Weights of a small GPT-style language model, trained from scratch on English Wikipedia: vocabulary 1603.
Each number is 128 + 24 x the weight over its row's rms, rounded and kept within 0 to 255. Layers, rows and columns count from 0. Numbers have three digits each. The size before them is the row's rms in percent of the matrix's.

# down: layer 2 MLP down (transposed), 1024x256, rms 0.192, rows 260-312, columns 128-255
# up: layer 2 MLP up, 1024x256, rms 0.263, rows 261-312, columns 128-255
down260 098:093109161123118105118129108120143094115109105138178150103104177141127147136161085119136116134123142092134150106104121144137104124111130166101153150139113104136063099121134112144151162116130125160076134101119112140167099105142071164119170106082114145111137128112132137113118085109143088156104129125127129104128064109123157114130138102091145132154142141154094154117120106148148090120154
up261 093:123110128143138180124146142118135079142126092160168122165108170139112129095141135139138136140127144119109087125120189173159140100095118133139118153176112131145126134128102104126097130141155121086130121129146138137138112146120143111132098149138124111129137137128144133125098132118124184084145139087165079111070157163097090119133106109149102119121175161136141167150127131085128123121147
down261 100:117132112146125121158119087123136115170148091122093103078158155113154128138100106135160105135150133135116120159097102172075154101147100123149147138113140138099111134119093132130181117110116152135141111103092074117081181142118146174217161083140124134127157115125126099118151145129172090101115164146108132104095120134139144082127111162130066134132154141120112120127132134185127155147123
up262 105:139143094125121112134153154114104114123146162149186119122134109116118134148116177111112141130086119102102079165110165137101154108106177133171094123114141077131151142135123140152110116133146126144097134094121086125192143117134104085127111111146128116108097138159120129109114159142126155148098188137112162149119103129144102139118081123147128147173090104112115160109141172134123120130117
down262 110:108142127145188093120136103165127141156115111094134170112142164112103124140085155125172107125147095112145153091118088115094138093113112124174105157146129102136145104116138154131142164113178131154101109126156127116118102119148164165141163133082154144126144123121150106103117128061150124122110093155102151105138109127127144114140151085098121118152147166164167079138114108130144146141144
up263 097:149096158114093100142157133116132125115110159127179076124145113121137121142120156112100103122129130143137123160093134156160092128094141168112069119118140132119122100140132128098142104166103149140123112090162091118127127119107136103128124142122163123154133134083126129129103143143096174125100135109112141152131139106136129152146125174145163112070202125138105104096165102134174103138144
down263 100:142119134129116131128106105124125146097155144147109121104131097090113094154134120114104125142154137136147131119151151151143164193102133084121136129083107130111125138164070144103153171113133141132176153117159143145127133135137132128144151092127095138128109110109107081109165144110104123127103151177091100201137136152120149125179104179101115137152130130129162140125089138135097117126132
up264 096:148176097107144145102121093106155130118148129165119120106092172078128085082150107135125135152133085079151154144155105168124135106157126108150121153073096120136137140123142118132104124160094135125114125113135121160137151122110128104086138139137114112078132156150113144107125164135178147135095160144149119165185138133115144126097168173130122113152094133130099147125090180116148095131118
down264 093:093119124112136145119140178144144068160090100139133106044118183126114121153158100137117104119126139154125136104091139102131116151153134102091174126134127149140126089124129153144148098104091130124157111100118116171156125097169155115148141112120139169176142104131142103095138099124101190099113112120118136115159145155143149142118077149145137134166128131116155101118121135121121176156119
up265 101:155152149139157157093098105146152151132103144155161112127119136149150090128118048143103126158108140113175134137172139115090164093144152105131115145082105129129106169119145134110084092159116105139111116163129126174153152108144085132084119128093124100134143147141157103111143130122164175120103154123093112130144104087123142150155081103185150126110140107125134078116117154107121128120124
down265 103:142090107159099156131140106125094120096100124090131127130107080112065143109144183116150113160122108116142101161130189166128080138141111101129133115143128130147136124092156132148117172093156156119140177090118125106160102089091137130110135171121139139094112153128139119144137134114128116133114131117171145088107118084137088156131150106124117121168143110112154150127041089099126088159122
up266 099:110148102116081082163098039134121115155135203144126138140138166105114149095138098138140138138115164128107128111132135082116153136124160128170099130177160110100104115125150131133149145106091122102130104118148113133142139119125135153164094076105135135127125179189127115119111134129139129146130133127100113163114118140118108157105127178148124169111139113110111129110142114153144153166108
down266 106:173120124141124127124151122148159141136190130149151114159145143136112120146139163089128152128101110131169111116097097168105156125140133105159131145169092120139127112149135144145175164138134111140103111169182154179108097104144143128130130107145131126113133166124118087128145100133126135125112160112124138144162116092082147138088138179090150133134088149137103136091105150110143153137171
up267 099:118134165150129130187137126135121111124118119090148147146163158153142138100104132147185124127124163079108165122119089101130132132073094143128160163180116105178122149132141140139154121107159104110153107170125168111137155068101145135140154114150110133124129133113096112115161118119157138144157132133166127113110115151131166134148147133111126136109103147090122162079114169125105128136157
down267 102:119066107077152116136146140133145131156087137146140116101101119173126119089113162147129128094111123130181105125109170137135115122105130100146130145102122163150136134116090150111138140091159166135129112119149143094097161133106122107121154166138117119158103128145136125113118144168137126148146095122138092107118168146148203084157144159139089132075084142117100112119123096122101136112165
up268 106:100180114113151108180094125106152123108117133142122103138130128142142152121124106133128115147119182154208131107108131148165146126101163106165126121129156117068120148106135152076099087140097137118161146134137123115087105152112146165112152171133142136111117126119130159123104132125160141060091153108138125121115149132183123112096147125093096168128187119134107153126110134115142133131097
down268 110:125129141162066165113165084120129144164153106163099124104144140161116146096105101156114121164146097103141138130088117120105144128115176128148105162103081118142121121087151102125139141098122151090109116150122101112121102122140153106126110116130130121101096115129141151121155138112141162166123129133143092100190090180136110152147107132155116072123119145114108137115141124141101154118119
up269 098:111139184125117087122114168155110138110106156084095121137126142140084125163150142152139106134105125102122162144135113122118105136118169108115145083126110117187093139171099135140106133185106099144148120104138137139124125155095129109121109083151174148099129141103164158140138106114121110131099126083104155119197091113096138140116127133126135118104145120120163109128065115145160098119121
down269 100:155129116140163119146159081104115128094188118155096132166137131118128145105140108128108143128123141117139185120135107137152136141121154134142158121094068150119183162173175108133165133112159147090125120172127099149100147101164141128155120141142119098143144143127118134168149129156191123110140108107165116127114161095131098092136119131147147106163149101142125147084150156132121158143113
up270 093:115116091059178068155112088150111148141144064120095139123104124157136132140142136149134124091119130170136165123113112117124109088097113138140088164143081182136131137163096117108105100132170152139085142104158141132121112136106111094113151112139148117116113129151091173079108115166128128171156154126092136139111148148117109109116093140111160066076134111104158151116162156133110187126128
down270 106:138162139151173141106139115120160128147098151183146077180123151089131171103107127146122112106103174089096147123145132124088125158127168122142108111144135129137169205130094125106135086160129160198126071112139102060145106111142157141138118136121143152094154130139153146150082134096134144081090132106160134090144118115134118136135146121146145157124150135127144152116126121120108088142123
up271 098:118097114092094132126107186149131147144114167101118147155152121121173121100106156134104142111173121129086118137123111128160167121086149168143133117130131097166124140134135122119062163148133140130135133184110155124145132103123140139143131110106144142142085139168128135155077129125132095112127139130149114120108104121148130142161167125114110148129104138103154137122119147118121100111183
down271 091:111175121160142127137146102086126141118145110149120137094120096141139158176122141114176121123129115148172115123150111091095103132167114122111118170181109154109132108121124129093141144145125101149118142107126106147122146132119167154116107132135101144120113131108093126119161143134136197113100081112076171157120148132125124160124149147136124186108130127163113145141108159103127152161104
up272 102:086135066129145107132078100179113172146097143137156117126094129102135137130129126142171132162121114137118125170105156127173123133122135134134123171145104110117129131144109103133097128144121078081123126105112151164118124135099102086132096127137128145194182111127179084156140128140146149094079103159129136140131146106144151135115101107079166190153084169089159176103121102160138101099139
down272 094:146130162102143124165123114067136123137134133093124159108154128145126140152162149112125169092144116094088116098140132128078146122158108143126101095115123102112149141150138139127098134141133131173159150159161140059118150142153066130107147067115095135112098138136101081066116125130135093152115119147143128127134128127137120082110149169145080092125143143157119111126134132120137138163113
up273 108:172097122107124143155123113140127115114130130149153102122096132150127124155107129102127143103113125125138114136143107152096171118141178127147133175152149101139152125149102122121167140129110124178149177124097109160150165134079121151108107165109115106125145042147114133106097163162132135141114134135150127164077086136134109120120128120139112112122138185153083182118154091150119131109127
down273 112:131140094126143089101150120123139076080131119134147119131089092152127108104133132103158109122088102127144131145184144134090137138116099123146137096086134123140107106125117120132088117105109086146103177090110135109136128119128110144139085116100115104103135176135079149128147125092128109121096137120124121146103113129117141125144105110124085131136150094163105153150092145103088122173119
up274 106:131084147111129173139129174123135132146111167112144103127097135101144149112115155149112128129137139123128127142152120101136128119149112075100154083132168146134156117113109105175157100141092166114121121112143081189165090124133131118154107179121110117122148145126097122126107099113126145103116097093135092114138145133150118124103112119041093132104123108145122132180144125121141120111116
down274 103:072107154123084130110140096082135114167150142144145156147158146127135158135162122136132078160119106072105123107121119113144160147145158149122121154161139129129123122139096171133140166136157130130150127136067175094127143138110148142135094111136143135110072178123162121142122121144134099161153139112145145136097132114107154108158098149111158099130170133104128137086116095093135139171072
up275 100:116127117117159115146109119107168129144134111105136101080106144101146076185111119066135132124166169145104134130141185115122142141103154126133144122143118095145128111115162108152135119063110132146103142074159119106101142131114120103125182169118090179101088123152158150139149131119124187151097125109104130163143152147119147153128161117147136113149170151145120107149149141116143106136087
down275 094:173103151099091138126119125139186147137127082142151167172152145128106170121128130148120095137136133143136163151148129148129145130120149158119160114121142120096126141158119127132156112183151095100119131141135105156154115137134115169167116116128150095120150094118108144111183124113138092116132106149127129108071104120128101081111129127124120165071101088134136141137076151153066110111127
up276 097:129135107163140113110125153126122159127153156116087152119066140112131120139097063085141142156156125140134128118157115136084121144132125097150128104152122103087136136153112115142146139194169122113166130170069143120110114147082142153131099114146135129087119192151142089095107127134095119139097109083172171103120068132118108113146133137120159137118112123134120147174081127103121134117143
down276 093:119081120145145109171128161128171087127133120134131140133188126096153137151129153139146124137137159131133065117128094156185135120110127152098138152121102192149151115142076102122132089141116174136160146117170096120167150075138160121125110126129089134182128148134107146118168132136121075129150135109121127118130165114135130165139174147136092136081133105102117145082141096132073138122084
up277 105:158168098106149137066098164087094140132097114168096151107136101096116120144180140099148138124159142125104165114118165172126127092158176131132115173080137107131119136144088151093124133128111117142101133110126138128146118142112130115146140177124119123067066102159166141090146137143115143075103132161090128112101135094163120152096112084145141121153113163149170145115156117127153079116161
down277 086:105106138142158124163143092084140101178146112120128122166118130095122113097122121143134095114081139112086100066167117107185149146093133109128135107129128143112133131127118139110109144113149156100163162146119125135113155131158118111100130072176130154127217138097141132109150126114137120136156134106125109111108118128113177119135132096099130094127099083100110081092124076136126138119100
up278 097:131142146152131079109104130114094154116141084134143165149114106135134070139126098106136104168120156116122113090185120128151110136113120117131086116097124100121134157137074115153119102133087130129166136130135077127148152169123142161154094120117137126109115155136134135159097132159148139154146150091104135107122115128159127135128136111131070121125142175138089053173115083119123113098143
down278 103:163152140120124135126112096095122130125139100119130126132194155097138113154106156127102113098108117149117093091113130134135155093144107154085130139134130129164102115129126097127162129151140135145128135106170107144093172140122151147107127149119078129157141120121148132195141142105119135121153174162121122115148104104088110090121084106161126132145195110097104131172152145153149121135137
up279 107:075175136130085149107071125145138117140120128093096124137108087061127136147117114082127074107105139107133125123163111085078107094101129124124136109136150158155094144126109180111141137201129157103146130147142139137135135132141121102121110132146116108135176151133103125127139151125089156111118092156161130139117177103139134109129139153149124140104128134173128162107114104130110143142190
down279 105:141082141139168107092141117135152192151096108124111115129119132150154105077142074131143107131163083132099183117098093114158120121162122124145131103099145126102138123114163086082137132112138153155096130145124141135117121107121159175102139089079142174112103130132112110117136141121128110121134143111105142118115123141130123069097112124056124142184117089110141098097153143095112111142123
up280 097:135162139116165143166161128146127136124087140160130098171132130132120136111139130175121137101083130171157128124152103110109124109132123141065170150128102125099185126113152115092150138087130147148117127112154103141100114141118154118136123165124147135091124137148131142131152083103103152113125109137103117101161120179092114087145084093133149141128132100172126178126133172150151084104150
down280 097:149126158124122159121100158112204089118138111117159188081166116131156167171134125102175110112140112140127091170172146129107117112128140157158119113153151129099085131112096159110137094167152142162084134138129150166132144091150156119149093124112119109154129151104100137092129116149090123160119113124154119117091126119154080126103158123130106142127167129125139110112130127151071141119123
up281 095:157126121126148154119109156102133154140146146108115121104158128162158128127141116141126111101122171181135161137121107163114114112190152164153139146159139128068147150116150133137125111148159156140158123105150110166080144123143139116111092113175120146085110118097152122178087141135151146164109146136117082156112119173142105131111092135095111094109121120127131109133152111110136114102119
down281 099:118119121104127163093133119124053124111127106152120157138141137119116155118117113142086130096172117103119087135128162099093158127107129125107107094104175133130106125134120136156111135124158133144151134127148142080138137125119118107110110116112127143133111110126110155105077127129144142103151110097185130089114149163136113108147122149137170108094101130134103182107092124113155153149141
up282 100:115126115105156154113133128143098145148155135097138164132146137138124160100064142125107124168111129189117156136100068148103139115150145146111125127145115109103144097141158146124134123162118171150144140155104156081179131159115135127132119103125096161135098170138126127103116129115132127083125118098098119118154111121125112135106124109132122058109169164176135126140118096122160127155124
down282 111:147132122136118115126148125099150130153123118132140119110142124080138108131121105109130109168151144123130103133136128109116104107102151122120129113126112119192162121148091117145146113111118203123117104133145121132182141155118148124151145117120119129164168124140150098101115141090105085153129125128138085122158097131123142142155073120138153158129144118119109106137167141199130138130083
up283 106:165125050164119148109152136121140143087143155139159100163126128164122104172083185142131185115147185134098115118113123111151123137145162145094126133149123118108122100111115142160115142148104131110112116114131128130113141154138121120134130093070114141107148127106176163139133097112156145091118094125146141118129124176158124115149110127092142090187096110137118131113122162156111134146154
down283 097:099104129071160099093162127135164135088184138112139131093117140081159138085145141135112083144111101087145122151144116125140146141093077106104128079121160126124107129103131083145124095108159146121144148147117098111116129149096095126096132114125087152121114134159092123092067130119092135123101115124133057111160140110136175137136164129092123122130149179137163156128158115119142175127097
up284 098:127098097161086144104113142073098153109144130164128154171135107079129126116120127154124112100153118137105153133084120086125146118106144165129110128090156164156148180123133146148107157161134169090145100102122100143163140118115172115151140130151134124114070124135153134106142126112135143137109120114151108147130103102127124134120124108125135133125150123149145129130074145155147151117175
down284 090:141137144111135099138120119143122158115125113122111100146123160132173166149142111105122150127105134134153146094109124126133108084114135128108131149157123105105126115117144117121119068154145087114140037142128110113103131114133172148131127116131133132124178109089140112141128135105088053092144113136140107145094116137129150124126148148137130123128136109135130115127086131076090113118114
up285 102:135118137122109108130119096141097143120110101144130172123105122130132152140078126141095129142192149134141125124124106099126106095151124127127134096140138146110125161143139135107161108134090163148113157143134111143118136131100129135118098118120147131118159153100128119160124131115107178111132108100118155095102134126117106118155136151113107137146114087125130124151084067131149105102138
down285 108:103101132089134124118150134113115156173130128142135146088122099123171127162120170137102116144164102104097097154127107149143137143119129155136104131161125116147120117148155148130114157102121145092120153105160128144129071123134171119092141093114149079146109083130099111114124106125122168145085144144116197161148148131114141119102128103189127116150084088102140120150129149125128137149137
up286 107:142095127171113114090191086109129116138143163113080142118144115141152115150157107142141130122121104136138093133137139139158161127150107106114120131214106113130130075161113150165162146157101127129135087118142181106137129117106130122174146169147126112160133105131120139095121112143089155122137094136109143089122152146145144081120131119162113106100170100111158096168144158110144140132149
down286 105:113129159078145141083125086121139135125111143101127114160130134124100145079149156158151100133095157087141144135171105163161090146130146117161120146123126135115134139171178161166148141137078099151169158165072128126135126131147140147133130097123192120130158122099130114113135138136167154142178139094153108123079103134115114111126102100106154145155095103145112068085130088144124137109148
up287 096:091107136131124143109163135129163107155161086163108149104147098131099160112106137134116099143126122138147098120158112091102137120172110145096140133115126126086131116173136102104130109151138112100155140093141107166121115119148149131145094127126099098147152130119076087116146175074167128138104133119106149125166121114150124147136114126133094126171167108119153152084122112128114144082129
down287 094:195118126149090123136145143149135128106127121110133145096121155119105125114129139118108117115132101118134115135133143142105132159111219172188113104120130164118134146130090132140121164159149114142101165137148106083101168093154131096108123131128145147168123150100155149125115089111101123092102136118108120096125109166155099108108095111127111175117116064111095128105141111101126072103147
up288 100:083118120069163139133144139107116149129086100090102160121085104177112101139135135157149133136066147121112158126125081106130145129170092153187095140113113123098130160171152110102130123153116150130133100126132145163121120102162073148137092100118156183113139127108137153114127108088160124133157088111108182138132130120129151145142100145119138052133111130141094149133159167097113148139114
down288 110:135119160156115112093077107150150096110088148116070137138142122114124142122150094106122140078099077138115121138120128121117149173099152147080078136147140108176117119128095087119125128133160136185089124118119130133156174158140159138150130156087107114137146126126137176126099147146092123155097155126109129126127084083122150112169134120139132113125142090100149144155096119179121095105111
up289 102:109125122094127137123171144126118137110138127137136098093125164142113137120167131145156094172128177144147117150130123157081127100114126118076130107095137100144138121104104155112146142115150134153106121073097127128119121107137145146169138142123092135116143125123164130145149119121128131121090139135114143186107079071155137158124148107126166141131158157110121106153113092128127128138147
down289 103:156090119112131161089093133111132118104126126120153100154116076148181148125107073125118125119132095119146101127130095129165092117130124181110160124164141090123102046141127116186131136144122122100068164145097101137113122145166118143129098117127125131108147126116126127109125111140097132160124114130154145140168174182134154123115114170121134166122147121120138120164116102127113178105137
up290 108:109147096100139108120131114166125114161131130142147143098166106105114097116156131112152164117101118177119090141147159115155126106063124092130116129185131118108116121146112113146060123107149110087108156128114127078150126176105133122122137140134112142148151158149125137135108117140172120128157140128147102142116121111158093114100157142188074140149160075110126088118128179115122166176102
down290 114:125168151082145075115104133143104101110104114133103139163140133108117138138152110100136111103116146142107140148183073139158136128098162114132092173100170115130141114112163097126120103136102141147140106164159121111139108128180125095176131104113090158103141187104140123119148128182109134168152127120160116110138157084098110119166109101168098130130106104106097136122203130126081131090143
up291 104:127180114114187121158133134129121118108114142132197121124106158087162143111147149133075138154112176156103090142153137166123134160174114125161112155111147159145129103181098156120160126101140156126152110125143151119114145151104113080101094119140131138131105114122110146125110118125120151120116110143162090098124094155127122118136156117065107119116199156127125147190091154120121162093155
down291 100:100135113116108158070147096150104106172178163119106155092151117179096140116120103134178152133167140113108140121150129137106127141156120147092152120134131134074120111121099127084108111156139170085136142131160105132141115141104147180195112132125106141124101146143124147083152115138087130118108141124112118179131137142146149129111124136174130123137089107155142110129169156162107110128123
up292 098:129119147101146123165108133158189113163146122179117147088096099103164134110136128144114136106145125102149186108100152145125122133144168161107128087127127122169151150121160141112102121141134140105086137136159082162145118166064074123153114168166161079121161135125150112158101144137109127119132141090149136092116103106151145141150130138120099151089130100129159120114128113091127142142124
down292 101:159095131159092150165147138122121151120111185144159107106146099115121180149124108104120079095123172153134135115140128105098111115142102109133124131144111148119125090169140099153119140115182138136116143075122140119161120118102108157107078109141183115132107141139129137171113157105111131076195149105155161139134122118095153154135099138117133125143146136073137181098134097132122109152128
up293 106:132097160101153133203148139125102118089134088140103101160085086129092120091112132158122158100118119100125116124074121158113147099118152113131132203143116141141132150122125096133125160130142097171139180125116124106108147106091111135125139163144127136109143128180146089139088157136122147157119115102153135120119099110111124114046145142136091161128143137146152133119126145153120109110162
down293 102:098115139105161129138116124142111132117122139106108122170155143128162146130142105143107142109118127157093156155111091182114132083111085084139140111126134124174164129143131079095143095126138194072139101164142146126103134161124155130145106088086107151120125104105144137191140127099137131182135131059101117116172117162117125167123109134143150138128114121139110122132096104126135070143110
up294 107:122151105102116167086122094119099121127130094149168150074075136133130144089175130104125120158126132181092139076122136120115126143129118120159152133130131124124101151106100139113085150104144142094130107128142140124131122091164114158137095150123101149121120117118145120131095164114167131081120154157101144147130150143151167100160172106095176101139196187135106157129113107105161087186147
down294 105:137152098133112151144122123092147147168121142144135128107145087111120125162172143153139134116125162077148124136185117082066118156144133168137134151077118156132175114095132129121106069117137119129117161141116141077121183126108132124125095145141153125124100153086122124103148075128131149144147104083095134119115159086133134145159099131115144130120110120150120131100101084131162113082119
up295 107:107133101115136131133133105165065139144135119127138138115091154106180159109160169150130094160157153147155160134175139150135126117193159135113192137117109106130144147118111094144156142126152117161162113116130093121124136137087152104158167144116138159141144127144120158108083087112099133148124129150129152117122108091151067096177106106156125085094123139126125101159169123117090148128124
down295 109:151112103138114138135088168121131109136122129175149108113144129117148140102100148079126134123143109129142146111153102126130136119105101138154110101102130133075124125141075157135163084133139161128131127097189097129148098106099128109130153118157104176134136130151150128140113123077113124124098146059143153130124091149111106136140177129133163157123163170126122126088126130077079107165145
up296 098:141104145121115121083131147107118160099100136095122103151130156142178139141129183155131111099149139135165167116089125133136065102140144138098118145146114134163090138134137150103149130172114161140139153137153121110152134162156116134187143125108097119153121123139137174127120155105117136102130084141141098129133128141131141134126132119124112143104165096113138125144156143137121140111096
down296 100:142102129121106112114133132116085130132145153108118157195118154139149168077135112154129118100119141079145113132150155130119093104128127138126118141121127139126136129166161139092125160071086083113089128171108120100150108148139146155149124090153173160160113150144139125142126100144137154109137133132097140090120096169129142155162147139119152135096167128101106155144123110131166106132158
up297 093:102122137160071153141107172107098108101140144114135128110116144130134117130106114137188124092122127086104155124097136086136087098136170174120106144119117096138126107119136113133110141146167150116125117152179106097119116168110138149072165111153131131140155106127119171149147144137138120115096141039113122112109108151107092153177133123138146141149112172175115103155122094117128148107122
down297 105:120146079119082132142166134137111118138128126104147136136113094159146184119127117138094077101155132126171121137110147094095105156161077131126145120089142133164169125087117070123081100071163171138144107164138108126153088153106130105120124129126091134137097132160128114137121118141169156149101159162152149157129102116080166095147162135118106132112128114123130107117112124128129144151156
up298 097:161102145118123142134139150118161133128097104100131154141176130116133122128094093106099093110111182142109143186109170105131085114130162144154127138136074128150124142145101129132141087149132125151117130126135170171146140125150076133129134131133137100146153151175128128156088136166081100134104136129127149088104156107124117154139129123099137145145176079131162122128180163128176107125134
down298 102:129085181161101135110104175110150120164150133162136123127145180130117152094152130140137139155117103135136170093170120087094107129093114097107141132105130118118119084141105157163177129098115085141141113134130090123153075136137135140122097092150136118157140118118125160112128092091143116118134113138102123126146116150130108111072144123120131123106110098133078090101118117157091085129140
up299 097:151152092093143154121136141069100157128134121145108166137136086112113101103091111146126119133150127116107095093137115099137150135133093156156130183115151128146104090113126144129124119115080144134128153104132142132134090092139159136135111078136133117107126128141162153143109141191170087147134128137132190105090128117181111127081145132120095127149129161133125117109115148112102127136158
down299 093:140115121135124140128117155141126116141104170142135134074159107121142082112130075117132092149116150142095090145145133094091123111104149122098109087111155122116093087090136157121150106154111130131135136145163083106141164096123122124143106096125096157146115151122105160102177101190124094118113120150136103155174129081085102187148115171130170132089100108164103123127122124111116128140065
up300 108:161123129154122151103125143131179135150115113125129168117128134086193124122154133139099134112136102155090091133152077130121116137117167144096127138097134122131080128135088136123150112163101123151144115156151124157113126075102127127168156129126165123101120152149112129099119104139134114132130123118117096125112135078117099150130127152105149156155148124113134115113127103204068141101118
down300 097:106138144102150101150172105154107114096140136108136088125148135130125113137141116101122134165123141100125128132142150152122124089165080144126128082146158130137187160138133131150074125105132159088133122069081163092132097133152136135102128143120111136123091098097103082144150108110125115151112123166096122144128085110160121109114126106116146097106155108129164144104071159109189108113088
up301 095:148123105159127158153091169154159131148116121128070127089178129101142119090120119129113111152118126098118131144147123085109165143092135126111110113151184130127111125167130123121118101119145137136168112110138123145119081126149107104109110107104119156105109070129181130163112133104158176157124097122111119127083164131130122145148178104096144108129151107159127145148169142153119170130126
down301 090:142099141135126122140135127134180139159139106125126115126132130161124141148114155118138144143137151149107136106132152170109106128145154100162122149119100140099120116101124128172149148165137121088077130135100149133107136135128164125146116117150113152176125130140118095095067123115117102117167138149130128101139156139110113136097092123106122165146093135137090108119133102140083055091136
up302 097:146126127067109134152117062136091104154149100156142143147167119115131098110130116120129119099117123153136143103131129106146144170144097132129129127125127083125158153142059109130092110142156143106104157102174124088123133132149138171154084102141127067138138114124134103152141133150114141122117130133101123107099107161119144161093122135140133105132152134122150123141085142132114154092150
down302 095:107112139105162113155086136159116146133130097119114112137137116126142117149123140108127128130129108132146125094164152111090132177163115126128090133104151163178136143136119171139137143155144132127115126175140137128096111089108156112132148118096062113158117108095151092117134117126143108116147089156126133114099161134122137142147155066151143114126139130106121146107145136109108131134116
up303 104:121146105092178150124112113117100159140129143167141119123109156109143135163115150104152123081102141117130140147119104108126135137136117152117133135123132175149108103109139150105148123137129129112126130189099158172149119092087104125097091109130134199125169114149131123155104145111113129134076113120124098170142128157067145167110102130119105132118138130104125160174137119110144133132164
down303 097:157142130167085081119148122147111096107119116104104143119135139137130138123179135141079127136122100092133125152139074129111159143135113112128096133103094096112144085126171092098105134100109105095131133160158126122108132107143123081112164126129116110142116156111097146122201080175137158117142142133088080140143120151139165110146130114143148115152147102118148079106108132150139100118146
up304 096:108142104154117117131115102160137116159117089130132072115122112134152116121133127146115118150126170140166116118144132110110065106124113075126143099070161140181096145110140132106127126132188156128142110082118118143106111161129130165157154154184128136139150154150156165144107117128127164151131119113110102132111064136093133130085138158098101150102150189145137118122169103115136103106137
down304 099:134126113103090103156089097142141128107143173115129174127118092129105107091116107119135158157133149112135166124089146110100122125135110117177084144116100104149079079176130142100098125121117135139141149169149122107141081107104180116128135166124086102093156132121117122134134157126159151170131141172120106115115161137172126105142170087130123101114114117175080180134158151116150109112144
up305 103:171125123137131124117170134149166089138119188103116140092092088137153145148123101152124128154127068180106173134135165134148119108124138118134095138167169134125147129145062077128123109109152136109128120166119103124122128085168157121126096151123132112142103109100108123112130129138132136085133124114116143090140111109105138120122107113129147134141150140160139115150116116103133113098077
down305 099:110101139149119132141074152092083126135141116143141194125171142138125161160178120145134170140126137113113124165151101147088085116166122154130145153094111123093128107131136161133125099134110099083121128105120137158116122164103146153099143128133139116144137135110146161141131107122103128150175114133155160152120155159150146138163123122124130109131157162069130153151153167132103178119144
up306 106:147149149144116143185155179167094114122161081118147117164141111182118079133155128126164116152114161136130114111136111160156137153125138157164140101125164178100142131118163113116123092121137108130129116129119087073161112126130134098107125103137103138158090132140151123107110155143141122123125111129141119112096139158147127168126106132138087113126111134120159120091164126104137112107117
down306 116:126127137120165109082129140151142116116154149117129109101138154074108153103132138101154129117090170135151104125086115159151104136178181125109167125148118140099123122112159138133098158170124132125104114128120114102124145110130188125142128123129163122144142108105118158147126112097166134110111113126096154104127184155158152140114155122111080170098125143150161122138126077096083110133177
up307 100:113111151138135153170143108080113149100150131146148135140160090129109143160127101131140127118076116114144176136099128103093113131113178145126151166129137141094132165096082081132106161169169104106120127124123152149158106128117131122147126112106131098112123110096122131125124131170082118131116123126151160143097140119109105123094116148150074174094112080138136140180145129114156127159155
down307 096:163100141122142094112116121168164118144121136123128106095126127151101107150174116157129169153067141121148088099174130138111128142166126167121119108121108133132183123126123175156116114127165164135119091116134126141154095103145101163127116115123154094099146165115153106116164120087142115158142087122154141135116157146083117126156117127127134109123113102096105175107104148132106120117132
up308 102:109118125116137138115122159151099100079185110085128115121106095152160120165151167149127163159107167104126171116139126146114095117121160154098072119152117152089126139101134113185094163160116170095128126166087139117127107138130088146176155146125202116136106169141149114151164140085121157107133122100125179134124113140144122125166128133115138104097097129143151137168117148168136124136119
down308 097:131134115150140130164164091159142128134100145163171126115151124101146128099102092107139128121141145138133133100113142108126099100096127142129206116127100152152124088126150186114106042153121115121191116115094187158134135092109148151123114102128100139127134123118135140143128117142131125169128141141114115146101113179107108119147081129111110162126183160151149110145094122098115141155146
up309 098:130096137152128109153153121108164108090100133089134149122122121123132162129098092106116148079118126111110124154146122117103102114127141124147113125120134060167150155122103143126146105148157112126133133127141129145099125140142129158145175140150135115142108143099085119160096146122153155099117141133117114124111163129157070129161130138106144121104159137106131118117176166106113119149103
down309 105:148117153094144098159102167152162123161084131157100090156121116126149088120112116165166182118128165115139115150155188112119096145130098139136121143138147138142113127081120099129141152107129139164129137088160096122106135157128153153139095100144132121091090121120137121132114123117117092137160119108167098154167134117123139102130105110112072120118141109162094138145139135129126134119094
up310 100:110122139133146103139119146107143116130184115136189121115107166109140158120093089130101110165128102116098165155133123112129097110144106110170140147160089121135134147079119115099120124149126110161102172098144134141111122128095138131126118113111161157163124177122137126131095088151180135110148137138125098130094137170097102149160142121087097145120127166116072165136156119134110103153133
down310 095:177125111144130093137144109144120120123105163145182146166148133106137187085134152119122142084112149095125129094120118133121138159091138057122101103122123169098151144135125105155130116096121130080154147148110085134171127121104121114112122144109137111113126098118110171093116125150090146132124147146115116118152131131113123126165116109138139124143180097109151084122124148131131109110106
up311 102:129153107130107153174117110162125110149102141146193157157105158129107131152135105140130139116135117134116140124125126178132169162144085167108135092128136100116135146162162161150120119122114118122048131109143115109151123104115107178158117166125151096131131137119126096129133163108154101124108117177145100147139126161081091148103094138138129175120118117137100137108194112129120111115126
down311 109:091146137154140131113175138133151145103136120124111129148160143099102133162121167130121149116087107127162101152102121105103120144069129155153137084137101112133096123136144124115123160151070172132124127104139161063097115117120119153114112096131124145135059108110125153141148153169124146081168169106116136095124129130174105148116129104123130143113117150136088096134130156130152118154143
up312 100:113150146108115153117131121091117094132193105120131143150094172134147169170109129077104143140139160103123129133164165137171190148154158138121121125110099128143122094113124093106133143109125084095077118138077112126130103149129139124109135118143160103125179131134144169175120134136132125172062103151119084136154142144126149134146124139123115170142111106098068081120146124193117119119093
down312 096:119099114126109110094134129100142137133106120158121186115126122115103139079119122161133139101098133106144125139112108094134147107130152089112126157154147123112095141135090162134128145134144117155157109136123134122139148098121086154121139130130076169141140134167117092122117132146122099107163150098145118097113122152104133153116115093142103148088128105134126132170113164149131079142118